config.yaml
vocab_size: 2048
tie_embeddings: false
init_std_qkv: 0.0168
beta1: 0.9
beta2: 0.99
decay_fraction: 1.0
train_tokens: 901300000
Each number is 500 + 40 x the weight over its row's rms, rounded and kept within 0 to 999. Layers, rows and columns count from 0. Numbers have three digits each. The size before them is the row's rms in percent of the matrix's.

# layer 5 MLP gate, 2688x448, rms 0.0468, rows 1546-1617, columns 128-191
100:441545482531473530539506499503506448499507467487427566495543519464515476534513530527497500510462441477517457409516484566545510481522489547450419541469462516509491508501522503552507534508496505
096:500585503495587487495482476541501524495590531509525517599473515537464507433510479500587524565506514560500486542474496484502562477509534518467456520483576494517528545473516440494516472539490454
107:504495445458498437474499410514491494465527532507455561553490426567494527482537507457501476443497509518534444504455506505414537500423473534474538515490552518531545473514467473528481505515507518
105:450502521487528500528465419525523395469472512501478504489483526438554508512491543467455448526490529474506483551503485499527457485563514459495531490509441513463485475532536525487527540513522422
100:532439481435534500491499478529480483500496495435525528517529441519497509612525480539551476559552470526438473428553462460509516447487472435543459455482423429443513490475513549508521519498512435
095:442455534530517498438540439514480538448510483445522519404503496500525473463476510433465517484484501473511513506495489494518443494482483442507498535519449606481460498520492388577562461484517458
082:526513571428534482488519450450549484497537502509502575496447478536547473546516497513556517516475504502551518543585491574481527563542478393488513475528497514477437509510493525439547486453533578
100:466429482489498506551488577498461442558493487499536509535562490454524528533493540560522505469432523466580496595451443582543537587506509483499509539518441547493526439518510551487450522447504552
102:485520485520595483445502444560442468559484494475551466506472461521393467489492543525506486431461524437497507521491556491520479527472448504472505605460572538471535483492585577528562540493515520
095:510527563524507477499500516499445483467536523466474545517474548501544471513530542481438472560469512587502468465472476574457636460543471438467532481514501535475478494493489465463495525506478510
108:441499475468480603479488472530492458533465497525482526561512489471515473500523511485450466471488499498511511557442440490527514505461435534518468512544432522510495487505495599505513478514544471
095:463575428508482574518468465535429499511469530495490469451478494496485542465412510492466569514561456477460448456479511438488503506534431523542492594596413440453460499527469475508528569504540526
095:436524540510497567472507588497492481500467470535564551474484465526513480464504502457511474507537504441449593425459451517555497472499483555485435517408474530498495494497518473423508542479453558
096:469544505538525521493486417536436523485534553556529480481523500463534477520511545545463436495456522487457487534531536438508508515512527516518526535400533510495492503498531505419558556541467459
100:532481510549468475490553472439490466611433469520548505511494487535527544506524495505549501475561440568496513544493515466544551567560466530439442485539482521528505530505527454587440620463530497
117:456543458472488551484516517439467423502582499508525531482491490522545482503528537477490498489430507517460507564551460554474524516465399487496443517510539536450501494457492511536411609473510509
094:468521520486572589532485489511483505574545515529463557397594469476489397499505542489468485447474468525507495499503462415526454456469564483527415479504534548552454481555485399457486530464490471
101:491469547448581530509483542483517540506440530422526453478547523543440417498477522511558514500503516552423548581538459453536522582493477478428552523457514484484529476504471431435498543519537479
101:416464579487632552520501508544477543441517538518477522469537487444517444597531552475493540518578502523476511501533546438458459386448497470547477545481471502503539550502506489518535535522481503
089:500503529537554476528546485524540442543490508508509499449558480509528537444474529490540560426498466481458516518503475543462500463508463461487525442457498516473429548572480421433601522561552547
103:484526446505485516478528510489439398466505443585546490456444481543416493463449516502513465470507549502413491472568492443517508467499445514443430478511449527419477511502516503477429472489549476
103:476463487445513470544457504430505540547476484575548508487525508497482523498532534584573466489575439474510508473431454432500489502508559558495461518480523501538483504468490484458493479603449508
087:513492541541540494516549525547598500549536530548508511491521438598434564563500538462538548479489515450537459474463556519504530476465444464457531524474526559485463501519455460502463423458589540
088:496556441447551515464498527605476544454544571536517456471436467480556464473538554486473468504442548553477432552386468442498490522477493505470574458496493552546527533506519544511465410525494459
111:485457510424527483555564488492481450506502494502524581487507492529549546515555585598540431480480466470543505494484543537452505516485498549555487498447474536518474417474591446495478561516544442
110:458453450475487470534551499503517543496475496533530470431544438428377471546528542539542462447524378488514506516497458504460472486514570491519485511514434512510518505526560449402541492496541545
102:450517600491457520547484470493487484446540507517534482531465451436455487496486518419494555510530450495463483442559475441460514479447550509482506567488510517482543499545584481433513443503484502
102:450545458452469494500511503438434438472451472501578534552529495496542497570616520488443520523501439494520520459549525527471436490551538536458474540497552433544505470446532516529576594522529509
098:494477553472445545469511528513493511513428533483505519455595434602502539546546574542499522537574458494552502514431418562504508516451519516521532492497445575493522519483525532540469556480467463
088:479495442446520386508509501482481541493479436483543485493537524488566528529509518464499521459525505480467539592443492495482473532486523526529470535517405501548447521506459520520532448476484549
098:513519588531549518493480478541476412541540506496492504513567470482423477526540489511514520465559597434465451520501506472529517435450504439523484505468517444448486514473548439460534498434519512
104:496468589467496484492459578503533562561491452471531574519530499499405526561558551581503491561563519505492481462541517494624555498396463472575487455495489528524512508508547446500552490476501552
096:475537616526520475443467470465501487480451557523540509467510463506499525557490533511526476460499483504527516504454512510518490538524534487481531515515501513556529570474495471477442537577526488
096:515472492454510479447505520525465505606507459513437421482575555557519560484494506506509423559584546387482395453528518508510433515467493520534577541519524503521472513482542491502597538506542478
102:450464507532545522526504499512541498468498531526505487553501446616458468420485540471417525457487525536500443537453512506510482460431452489499474478485536551467517469437481502527418520505534500
099:487506418535514477519507588515412474470452429457542531491529430549507486504442478489558489520516473494498515514532528617543538459552494506437528475480572444491461458467508529536539586486534461
095:480480519500435538473501490538556496554529504521462506444547504529495545438526487487447479472485526512569503493497481437490542480434543572476474481543482491464531504522511402542460496406492492
109:499472428501497548545470528515449489566531481528548477515506509563465477473471544521502555533483465555481536520478398532425542495443513413510472486527455498537553555520447492461460481511566498
111:432447416503469563532522512497391503484570489524481443479514510460492445511575555484464489512550529516520475533533421517478466439441523490471532560537558534487535495465540528526457552444548512
094:459479499470495445555489505507438527528461547475487481500525485521460503577506523546541440474558481513455466528432444514459497510434520430441513478540508569550486430556406477496560436507509411
108:453475515543495465448506457433446519517459475505516475491477494500484473577476544547431509573552484460481520482503431441450527529514486561519452435459489547544575497504530437543512481448521461
097:431489548488552537464445519474495535521423472526490541495491522447519472530487509431418488443560392494539574572443452463470532504581518483511437541573483554447536469528512487479516450528492478
092:450488476450508459467514502469463494491485512531569513566466446478500486414493534471505563512501469585480519501533545558502524445495519423535519435521546505500512507485502474477495499461523459
107:459496505528485496512467415529541490532498546470566470493514491573568541546539532493531516527553507521569527520488491521504520470444456541504514462522481518517565451525499448444504469474559505
101:483458455525523442467506503523457517455493471562473506444419500475440534570499527433551565532555430581466446467469522453576470459419428553489513506548488505538492491456511506513487465510540496
102:512459531472531491480482511539455421538452468458518420523559518574469520497443553554544483457464478535529508581462571508439505499423494393470472459529520509561502548507519410471475492520520517
103:510503504513488576470433587549520451522519450434501504494532449535555454505544488544489527492557555430529458530515517467455524448524481540543462519496520479556569592531503426540489469506527508
102:441526499517568531465466503510389457541513508497482514489456447484483459409529526528507523513519462606472509501462507467457508492517521457496462566462455506491459494550499521382543517538504467
089:480501491471444526497520472513466463538426511482447521451570417467509505573457514489464517523494435517522445436574508544466460455526383473486486569533484446461513445543562495526502499449476478
090:502522419540488498475523501493488556594392478482497518495453536477469582469502510521576423549513476453454441547513513577588578491548430478479444560492444511531511523494529445442509574534536525
108:467520535469471534442419467501507481531504485475431466499593475460474440547440526436544559509554461513497505456454475462483471515479487484447425504461479506514575421536499465503534494469542485
104:494470510506565473469471461466462531523427458537543509490505522516455476582489541506532438488509469488497490563512471531501523442484449461483470513518477473476429485491458525481538523565602488
091:513446549437544511552508438560522470450524539485510533601491532513506424422465523455493542536529442502507532495527448525428497502488443573454436508534550497566434485520512541526524462497472554
095:434524506482510487474542450487518462557536561486452465551503458457468485563562535476523475484442441553539424530512517460536457506502433468497496422467542502525492500513438449468517571503454509
115:464537476471469512469496527480391446541507545611462530514533529556507465555466554544468462430522482453461457508574521497511487499446499498481493519434496525440459490453504489530532617447576469
102:517515447487513486500510546446434487478467530508499561499502490496550468534482502493543470496490429479526439491479495448521567494510524503470486429439423514504528426473477467511512490480521468
095:527555536544487513508561470457443559509424534498465456478535535479556523514485497487491572534455485534483484555539530425510545456513550498375470574506538506503521534482553470561486541537448549
095:474528469532613483538538517549496414516530490537502488474495495540484489568500524529475467495510441429489460405499499446472476467503511452442513531485479507445541517484543542558542511521515524
098:474553487531565478538487479512480542516515562492465487526533541588473456483532519515429545554487552509493453478527541491512519490519435573494518545516572529480556551518517429450501546547542522
102:527419475506503502500477465480457545470583545524604508535468479553493486540552542464480448539531555527523472551497561463455477459488539496463481479514531494548499510499542457452483460485501471
092:438511535549459450487459474520470467524465512542506461482546469455523444506522496497567517508533536493456495496541496440506446409460503527468482458460513530447462482507443489428527535529538463
097:515500546508460465508510497587439465466557500533445465595442453567497460476486504480508525511552451471494544521473455503489514475508434452492427482553481554503519564527527431505409533478469444
098:436518530525540450470510561529536468549529503448484520495480507562474511609476485447507564557502458494492497485554517456496535502530452442451499534501422486519478499529445479434531505478509496
096:524428477429458505490476504502488482503524503488489569485518544500491554526454494526465528551524481514580473516524434510422520540487478435496469504494489534507585516485553491522458453621517516
103:439508491533524518521487464561518443538459533446473493518518406539425491483437522480466502450525507519522521500453482484531555474489458476501480417524439466462487525567531465464470457500540380
089:513546528535497533494526482493486487458520405501472444488495464496487457463460519455453487531443557582499424482513486485486464471536501517463492482513499511450519443526504508499449527557512514
091:518406466454473487489561550525512488566452430517468497501513555535466519456530488436474457448525424519489491506477481531516436493462435500556439518547519503495498476503489530540459535509543454
094:453513512508609486513430488532552515526481556458507537513487475561525475490516505560530482491524538561472462600489512444476424582509447474469543507458498513450455477510466522554525472472528533
153:441532425516518478496553518500416539556402550529553531469537432553529503514486521508518464550485483493513524505487460466467500514456493476461442484512473520452531530486509480551475541452526442
103:452484477457596533494494488496490465513466483513477575520482539537483525508427550577451479523494426530483532519472443606473567461546510491470498537411485517511500556435472561485502510493524518
111:460518496559483500454504567496503505510430529484570526444516445514464500528505489520537448512511498444492501515510531482484435495452534501495456500480402479447531556471462449478493522454515458
107:455482482529486451532513479597474454453503476525493537536485502489482521538603546519469547521475452440512508439587508433475513499456452452556498534526517561491480507463476493521547483519533545
# layer 5 MLP up, 2688x448, rms 0.044, rows 1546-1616, columns 128-191
099:514582534453459502480615474528567516539563473539475462465502502525487501482429450521548490495482539516426437459492594491621541539504402491452538488548486504434456550512449565553481511460494486
095:531452412535501450505496547501567504566494477473512504469451500555546506566497495522422537476429505529568552484476513514578491496502515509525526409528533491557497572481491492524446531511471529
106:539447548479479502517493426574556444528526505450472453522438521504489523552525512525521493376370486517588512537481497522511422513488492524448436517492487486540458404497454442483501503501489522
108:534539515511473498465514503595526506497477554513436444507487514508487513534447489484453412521538532506519540475460538493474523540540542466460471472517530487490508558532433411404451464487430552
099:501572445519510493506485504571479511491460455549500544502609551542552556490587468503480500545546530508501485511492538493535511469536469487437462510545533499504445489487545499505468555488473590
100:576480463472463492570492530489492449538548449452486538530476512510473499554552467532552546535543524443524501476527469536480455550478467546523464501490528391555495566428441489498534502521500534
088:468528481577523524455451485474536605476513518436531502506467447512486553520487428475515503529487528515516502533525489525434503434448508433453489485563531475477446513501524449564488425511398470
099:508519481530518474518432462508508490434563419468496433462534539536509458479465520495456496533456507541531535499460474441480459537389496500528503520531413492475483518514519535560519523448538465
103:531428510500484536528454446527523474517510505497474413498511494478459564465531464463523511434504463542554450564527460531521495538496468446491457571517455463552402478591446523446536516502456509
093:484545469509450484494532511520490530538442515489551483501520460478506507455472483518437501490509598509548473518479561548473502555447500461500515518517541558515519549532518505499538525610533440
109:515503553482548518505527482530501470497555489505481502477513625478448479516473474481457494482576455526427475482455592400526545548539527523459558546420506473514481493605438516514480545637534469
100:508502455529536451473479589502528531510476465502504496538522488505557507530542505471532529480502471484563508511463487523475510548480512553463493491507513465494490568483447495525545466452526518
089:528542549521461476519459531429491507442473428504494568520449490488455477470469463562503495489474548498488492437449513486542432545517547485535471486516492427581535511454492489476481472472479528
094:512497547450499472540542560487502488536482431475514464568587504427451492473532477493515538455601519500535533456512461571527556473459461472499458461454534459503556541488552509542457532541469530
103:531482467494488504492487439505467514520593407523450476543496547538502459454502443553508496472516527473566475485495556535510591558496396460453581474542595526597469540540526509526587501512514514
106:518502550494500450446508509498495444536543531489486504479594516499572456522480428492448546451485524491517500523526539645461533630508495483458450466503439464515488549516539443559526506477507500
094:496446476450516553449492456516590477560418461500493515548457509501578462491450516592436458406466553487501490451420476514443493477494499548498511478478504449492547469486524509476502506465465441
104:466514489532521524464491500511454497513533537447470524523540470398505438488418520527497417452478527545500446472500492407553491454487381435446493511487517495455506482509491441486548464471531462
103:531468586456495441551514601491494534590430473465570515530533563513462461552459516504579482486561526445445485433454529532484473481518539538511468469484443551468520433461472519529472479529549532
088:484475444521432510447509514490518533510482429496426505468503564485465457531484558454539364538495540533538575478504512474532500517466478504523474575532521481499548420485502551507446497474504445
104:480540524452420457463585517544468444558541444521560440414503428539501455506474522522500455486431522485433514488521497547424450456495546472504526519477502560445514538480487511492531511498479476
108:472481487511478544492510433513515438526532494455466494487513510452470493467498502529496503534509489527522521447549506499466432562511456561506525476431521487519486455482527490485520555523553457
089:476444558499484400488487505463468455455436484549584482476434509546547513484527535448413474581511551555525507519473494533463513514455506451497517444495450592519545555442533470508513446502491523
084:473384539526503567551562495417524422567554428509435393567465481506499430523494468485580536390511432486499507498503486560493536431471514487522551536492554519494513481518422500475509517506485512
112:517459471487508403460421495493532492462542500419516530469517498463554531447560520476533527513483490445511530575445478473547477492482500508589503465517569475472484517484520485492582533563419489
116:575467492505471525497415522504511484392483522479547490490454478504513518477496496434444463455541585431468449458516466490471455500460548506466479479524482515443552500551568552590521506530460475
106:493507489460530495516471505497555501505515536508530505500438448576542463463433504499449526443493500523432473509537470557506537502426493478493431420532428499508496529573483477499444532546501456
101:525534411504456444503518506500444503560531516536498447535591519513625519541564488504406428507465516489507489524492508588465503459499432524529515495553525528543477529547561522543427560437490435
097:476518499470511589543456501471514479496554492532475491496456535510500458566494462479414507503495465535477513475473507532459480473488526510469435520506481504551509484538471545502493453512520494
093:485526496520491537509437543492497516454490597504477579449494461552454511518489520485491510550468533478498552452546480564530507442490535508501526441489525569470584473545482512483537469513504433
098:507484540454540496486509527443547487521491485511461611510461437482429495622524488543531553453442517545541532526477556523527493523532444468526482507505454465512477516524458503487508428459513528
101:521478506532479519562508511485491551507519531436487493506570561568449544553498513502552478486505533484509596549494514457424538482547479541491557555548462510502499538479519498442559527501539544
096:470507553540528492528517510533590477490558482484489494532488471499421463541423520519524537407522448499549527509542475514531560498478486456496521510554441563487506490520565411472485512536540482
098:577571486467527478431474531457540535594536442425411495489534553505466616458526464496521493503540509505469445515506534533543591562500465571561487594554546540518469583533521503599454524431486482
103:463472478503505445516519454526506514539506493506500546523558531419493568472539470527484512521522425534514531501548440446540457468540530543482531441569474548541530532476607583603530505477464531
098:463522477546494564502539510523449449530448457481524478445513467534546523484501523503432432508431560469530498529523544487483469472498530486486469544524515549485484518467567538565505517478409511
093:537443470460515518525484399518564523504583503432586529520491509583552433562498512541507481431522539540450469539586528516552489515507514544554500497507499601472448508498489578499492451468463548
110:496532489477550479544439611415465540471560481500451448471542478428533522412497451423541569554459521482518475479543543505494564463496493431511495505435565508606508562434512495535491493507468577
113:529490502501560487541568529515539499470573471456514456487555556543475413484442517442545558513465538567478595482507536534546558542429467527520521558512434489582517493536463411445463499504517524
096:449535519509490476466570457526516473501523530565560502460542515552529512456459495483494485569397541465483495476533493506512415504474491544490480464396500516479546531522513534445518531455510480
106:437518506543533531584482493492531520511404577479478450590508466536445446599396551522527518497572511457449461542490480507422520496527460481546458489473500486531515477530444451513455459492536513
098:511490526549564499432476510466430575545473488529550473414477546520479475414501463538452446562510549547505482484488495484482475470514571465520480474523433451517474561494494506508509511519511476
092:541460527530480443556475512485511468523484494414506469486505508549494499490505483550485479517551457557470474398554522389489552455533546573438476524539549468506613525521471485427530475462485577
103:495503465529490483468455484544447528455568401516555505436481562594479466487463538467528471456489478574562565507473497442508436461413486517515513496462532525450483422514446516547524433513500475
102:558499516435528565467494449478445557513442481512471568512531546511508478555523481508550556568533418537497515584508585426465458547563426468431516504489506478539412493476507428530507544543475547
098:501515494447573508451488478484475460566518596516466466513541515466521571483571492540477546516462513563569500557521466523495538477472442524471534502479447506563526460527495458502526438468529578
108:474469485461513512465521446509479536524526566510469483536511546528491558555476500492552496477566446588491608492482516491488428516533461539487527494466502480417419448502435554410501529511604468
098:484492491520452578474442498531572482542507544486510485526582510491547488492512535573548463437491485495443496528414454584559539452492538502522578515576500544489526533511429419411455529453547503
091:462498481559540518475450465447490580598428432543488521465566549468498536480448504548424518539473560482475493517545537521449480502506516446565484570446545515473483472449469467567546503475548510
089:463452557637599493519559452507455455384559535543480470498464491478473467526500499536476528474476500525463478524488534567481482475512439559554527472460537547475496528479472518467536501529496540
105:515478522467530515517510466508517529458568505599528458428587510470499516516474501569565490543491545489490505461492484462504511548618587493470497533458459406469445542498516502434522491503463502
103:482541458518512517496479513484448555392485422551541527540455457499446478488514492511451479464516499477493455498531516523486425470432514462484505530555501418534444497516499523546562479526524498
087:521414432512433426439546457477467453516580469418557469537572514484556453521523519523564518525463478533508505554535534435522505542509540468541530559462503483523502498484503561454474601555473494
095:503589482418470459546538515479518530553440498416474416535510558441434521500503506483564488504452471466508507548526490472541441434486564507467489457468553487576450488507533444483449498581489510
111:547462513485514478478491489456520455488497532417486425404555437507537502486526519440474569510494517534518478477518514568436522474531390468483558497542496529550499442492528447516487504454509478
096:476379527494571515536508436554573531460509466471549493446555543510438495469461512555493494432456560541510537551550460484345393513488536501565535557502495539462487549461547507405537517540507606
095:514482484503497487504466522493503547414639514501489526508465473493533484454495524475531479527480556513508522497495519486468520414504506539544516486482504513506508414412525578543446527511547525
098:557567428585482430519517507585533510521476485502452479538508534493502473438486494519480545310487547405469476472499550499492530558442529532514497468438505497508534568453557472590528445541498560
105:453537482523492480506519582494518471432559501493514494503503494552516550511556509593524550541521423513508526462564495549437499437500486449450517488489545462515489455452493470501519484580456430
097:522509510551493532544438554476473514566477536454454514467581501493510580473513513512555545558514527519459489524508512516541514502495514485482500559521544454512519430476444489579489404453496468
095:463548478560489488454436482509543455491516466547508544543486493437496467460504417533446524440486544497512503525509507540481463452496578538522495453503533472522432547536519530458536459537471465
101:485515553480554527505503538413490515521540471472525549533464523506516485531538467449526499513518480514518476529478449445473463553514462506510491549553544446431509436538493456512480481487510544
096:452452518462435492531527556446576479495528511527487434564474579497468428547506494448439566481565471515533531484567482479466531512528490500492528516440490523493497473519475478474458527487504564
096:502521512498490487508510545528478491500555400431523529436543462485462487511467515543514564519504529473468486501482474502411509539443493377454474525497496491484575499492559476490537443566509564
113:528506463505530497501440483528505596444475468578546462480537464496503528500452475491581491501474437521478508494512558466533466406483456463533502556491501504538461474438480467487480548517546583
097:504511465519533518511503514504494542495493441483539551496525471536495477440499571581529532538515497467499500551519444608515520536497515430540524475478469574511466569491532504401568521511504482
093:502493484511499476520544420544452403544486585562515488441510545495507494528418436491447460444481488563563523434491478517579484551405457478465453512488509502459525511468504510420540520549449536
097:518461439439478455453476498518460594484482467527454463528456489482513485499478472465505486482469527536485541543413519493592506525476540528499539527446511482510523496456511499493483505502462543
188:504574405570489488430524510462458521510405523501549489422494472549483512498450484499538506535498563546520594506450532453536449506511574485433477490548513483422550579464458473568448471451479454
104:516502548521493545505486488493485478452495556529506594473509487469503457513518488518477500422505570500448525413522492458500504507506527496538470558539448509495496477527492531423508558465499477
122:541473550526513539491447485538558456449550526480499459461510538481500515492530455474514489406490480485533433465501504527457480472515489509470544526515516513476561492515510485412575487481526508
# layer 5 MLP down (transposed), 2688x448, rms 0.0402, rows 1546-1616, columns 128-191
101:542539525393446442406498445497478551556451507481449451417482497562473526514448596491565557570503492439505478572476558532503508514424449415419520536476462533533548467543532520532491521555497507
092:487492483499453523502543533528441456470404454512495516548449518482533498433589588471438499475515507494523471404566539510464500545533525565528512459507467540476441549548479502509462457493480444
109:569532509474438547495468428574491436503470536511520467470451550582486478485513557560507518433470554506497491525436539519525503516574502492501493445503546481487455499499409450532512571517508463
106:546431502487457495561535524543455483481538450491500570508558472475547536454472425552553551517530459508527463453511456520451510467508436445550526529558522468558552493537570478511446467487477576
095:507494421469551501485498481495535509526529525523475568487476506604466506514517387493468460499484568482532519478541536515493517512493468535552444510504551453468521616472475533567439517537474445
094:481479535605490468454507475574486514467496530432517492467496517526520460490430592478500539463535451480522578537426467522445506489546459551527492524496479519516487482564510426541491493475485495
084:479475457528464519495455540519439500503443497520518421479494537471521538431500493496516517458507521536441514445476443462487441497499445540500447542473448507492567463482532481508449565502521468
099:457483602440531538518489476471537516582471488598504540437376572484523508529532492467455537498460489441457525480500538506552475432442533494465525425417545481461527474507521507495473560468508492
106:493464464512495549510479531444503484440515458540503457495503527489522525497579537543532438543483537549452453496513525497544475495491510514533499471516536492476560517486429484446517505577513422
092:487567538417487506481470437556514514544494545505511454489496447515468513575384545504501498526542541473476533506492498572537432512482538512522467600457535482504536528549515486517513477515545470
111:498468562521431576457542506497490490505466441492480532557560521515495557488539460486510486536552534474557458491544473497456482519557513566438517549493479484465552480536498547522485507482546519
101:553496489470442452570528474529583521508474521477501510507461469503525503501489552480448493464430507511472512510542453495436458502459565496507455502393541522546529459421522553498496450443450469
091:560532503460559429535454434499499476502494553493424467552519525479519533514454545581518515476540495555479421519519524497523453537503522401510574431515428464509550506481543469548442471534532455
095:495565488554460480473477496565503615561511544532483393443492499475451482471480595489507483477520477456491488474475528514525521498481513555465447527396535443468470501531443513454557515558419466
096:540563470506489510528475482517412510505458519436551445445530533520510437505517664534450526518446525540452530579478533504472478492514513545471514555458550494476468467471454470510580487521517447
106:532558422466481519514514455529489498483418496498523522461461445526476560541553607461493481509413478505468544515528472510567497518480503505482543514481538447448500497493404518545492509467503499
095:492444481587475522463502428443510431501435502493542526503512532522594513485495544582603489480461518490502464524505470529488564521435460574429593457487538470520542452489511518505479485472456510
108:538518557465453533513517427469569502526510561511524507474521432477513523556437436520586456492475498523491481588478463544522511479524459482475497475529554469488502412508478427522447496532457456
105:479494524542586545522474595558495494492446530400571480485532509496476435582486544494475535542566590518499517556487519487515550480546550578486434484497448524486528477413488536529430473513581495
093:480483525512558545415553475516553443488499422466427510454533423477509538441462608490577481456412521446485553508543464554489524465487432519524515440478521553480516476561509489454586495487526557
099:489457533520509515536492556492513538512463490445521464481545441517514479505510601475543512517562510439494485426537530563485494533500494464495491503480509514513595523484482499484542483563475437
111:479490476453424466500507401489498450483407570491558486499473554418507543537479528541550518545560453507515521451511478442496414543497538530515524496465531427525482587484507497492469550531498522
088:484441471467511456511515544440536479477549508526519444519461458481440581464467553475497508479475512383489500493514510489536528542497487447500524517478534443560548466478515481472473458484522562
083:589449445527500499528539503500457503503561461494460452540405451510506460494480509558576471488503550540480435509439470485432513493441425434498605494576519513549482471466521461471444423496485462
111:515532416601566437487448506524565536454480540455414539456451494483563446501529573448497505495462475520483492558581501493500427449475462568499442470498472500549473529492502471488486511473454492
118:541520521517474582562493596481417474500460507528533470548466486536544487493531577463478505476472499487530536571516442512512488488456486554573459549522521460478496476560504611569395461514464483
109:563528530493559508569459503509533517542514463437515580501466411516513536485461500540501458436483507496368495471481492495478547541439511532506489477547456486470458533494421458518477563436493460
101:478483504462462482463479446528457444521531575498497480538493475465520520488515497508464550498550526457493448527516518480482485551540512540491508528509466472594463476464533538493547510564509512
094:515528484499475497483525450443505530632514504547446485486522449550411564497487535521480510523575507498466426513490514582448510514409504453529461446455516568479494475496427509560467474477413466
094:498463514465530451518486524520529479471504480461526544454511528505537531518508577464562519412488525492520527518500451544528436463539506467511506512535419495438499495470483586473486518437534473
097:391540521428498476559551534492537528477526469485535507508458482531548481460422600443522482499540439504445564429507535564460481551548472530417453493552449574549469424486470574500465483497506425
102:517491483482536512479457556498437546590517431461479517493536419571521553528478494452482474512473496534444472519500497488589480506448469475521503551496481439501454484495473530520483454503477524
100:538481524508516463482522502569499449522458526506494485513511463498542502541575480479520507547485539570501536516559513463480479520501491501570560453552540513549559519553542448571465508508458565
095:567549460504450485496487496517547553447504521481540607522529464494438545554457424455501550495445444589557563574530456518541585519583471521481448564511469490502494502451527518428469531457526508
101:474564522558569471489529469585587506447482467441530536556552513465543545482570484499487479561588479533476479500444496475475499481488490493530447423528535518587493489488468445536432495498555472
101:490530514583536461469548513500553526565464437476612526488547430538506520560423556494507534521430529501505544514489520442502464546525539565448539459520513550505489482509479517559487544505502473
091:510487523461486559489513514507540504535510495487551453526510523575443530470469439473449481407449550498524549504453504484462581471469602521470476516555604516493483475523481478512461459479514491
107:461500499403487446521493561542490454420500519382461542520501577408483539443526424452520550480421496540514527463441491519574484510509492500495472515419555501505485409438547447533486465508482531
114:499569506559471458496531536522511539500533504519464494421548509472473507466491526486517522514430548431507557512541470502524516584420406541473495495467395460463513528465477387440473451493480448
104:434523499494469407467518460505474513509472522530555515458546544532509547544467491570490476526387571491435460436467439522437472502468547498509425486450512574522498491588469511456513471444427435
106:451439445511454479534497542473445539498411429492474457543458499462527456542462512511475557536488456417490549440525434519490506523509507498563574470491500481508406522518478489518440487433464549
100:522502471428529485474555450508497503428546515524549434437495439533505522493456466497462476541479543459561454439507542504537521456363499492419554489445501488575529581448448471473450559515458477
093:458482515545440506523513490408506467522562520488504448473505486481434456498554525481512516495483423562492466481502552478539600411552522518506516441555539516498533493436502436476507546562486492
107:509498466518487547506524453477536465528530464528454454482573569544470513469495544498533482502598489540474484539501468522486486471460563542457486506512478485521552497543487447509563466495487454
102:522479438474501490465573500514472491449470459548425476489563501471506458495557418550466464562454482468504543518581517506507567547480477509591489492492570495556485446590456579439521527558475487
095:510464503434463476529508535420434468563435439459465438520505494374506516472543389562503506515535483509516472519492469543508587544495581517487548522577476520512498470548564488479540437500466507
092:534498522523508526534504581502549494518536504475459482522541470486507456521523623526452498509552538463539450494494482473493482473503513554548420477524483493543624538510520438515482448504530485
100:541524554512495527475476486536500486500432493512537501472474464584497478499422464501470486484480558574514497539555454422460503506458507458463520433599456517430607483472498449521426480509545516
090:439488532519486534528457506493521570532474483493482523468549477489465530491475492532516458544501476469544513502590451530493499554473562417521492485462548531492598410492483502528510506497550508
091:492500466569526519548513487508492511488429535495448460552521513460454549455550490556473438496558479397485473562440462527557558518465513532469466461546507485477551461544521480505478491588538502
108:531476469521566463465517462555568539518565569494466534510542520485578480447550567525496629570364535439509492548494484439550467600515411517529536481475486486538516590485523507522499514485483499
103:486525506552530595446468527522495467479410556545405562541465455511525481465576464479455498475468496469482518482440542488475499581614549551454492462556479584484558565576421458476486489500500476
090:460494470542521555457519422480530573561496507530485468538500464634532465624529436456456387517571483466490530582486465483515567552463479540450509437447482468462493457501498464478431490564515526
096:445496492465412517501433492499524540457479494530523478417430517491518552446501488539459529492553561468535494527551496511531521476440555573508466555576483514535499445469541440487494444533480533
108:525557462475471489496520498480500566502520456561477459450562529559511477524442528561459457494499487473540483483548506536522514492464501507454467505487530540448559514559459482452530490485525504
098:479456520494585430475515480493505539466461452479532533477496540515458463499488572534584494536497533465530475496456473440393553478493562561514511483497466538498486495509490502481581513552526504
099:490514544482475458491540495456577475501507474478454514487540504500468505517552581490496539495490483522495530518532547527483444555500441509517503460466395494456494548494456416540545480536450467
102:532527559488442462488480539463487496527492482514550529451581537456503486467456515485460522478508532550509485544524490472506500557507469511514526453455454531450497466524506449467516461508520585
101:500504505507514503545479532494518518514501545530498504568470535481498533517610433489426521484495532492507456459494493497529448499477457424584526498478546499509492459482481531456505513540510599
100:490459429432436478506481536536454505477481517572560437433470525464480453456495562512472494488442485463567534563447447509487538484433492498524584519538561521562462510492439479452530543542463494
095:513445496482565529538553546446507477482497505465425519501444451527459512500528525521418456502500483494556504472496488543430518572513530449528523527540479458540509536529577556551466508484527513
104:454482449536558508479536470403529533502481510472436456450409501523585526587525450405550474497525557489494507490491548491543452517552484438457508471498457499521380508486544476546462475468609555
098:513433488493466429503509541477436450543452489512462538484473518405509479522513504524520517524599510515509474530497474525489493486479495444478473412490553469450503481441496477504464442458505414
079:496512444505555481460423533486474508510486513537466463509426550520511479441508411485471450426505485507477468524479557541583521538558548556552524512503502510487417503489481516554449510476509491
105:442547506447483554467456458519518568494478484486524482498580467484461529455507600468531466474505456499535457471405584466602538482445350478520518509499433466499478468478458451494465510502542432
092:516485529555506521476542472507502478506449455466519473482487533514543468455506480437474499531454540572453472488546512497514455521525493388462490434479455460469506474548470502479466544537565479
088:502459555480507495438531478566419531492597506491452511612524529485528491536546537433537513462569485443460461480495479456478510454569502522498462524493496535500433496399555479500429490475456473
098:499509511527469487465567512536481463490507454494471507453495528484546512483496484512472519612460456456564485390571485496456499460496486525528459544500564455502471577447551484448499494480469527
102:520550521518504443389545482494481543507450494477513497449544466487509498475459410516527494486570505506519512453485475477535514515482487521475461480427448500510519545470494429501496515477516467
103:514503463476477436528530490517521468491432586566423517575534460510543499534529492545521472460525572474442465548467523499555515472546458455603481456523499543483531485477432492482358474502498459
097:507410499488527495602464447492517465464563518458466530495471517489478514490498615499491520536530506542525493477485468530470539465552499467518551517504539546547484479493505521475516515501513521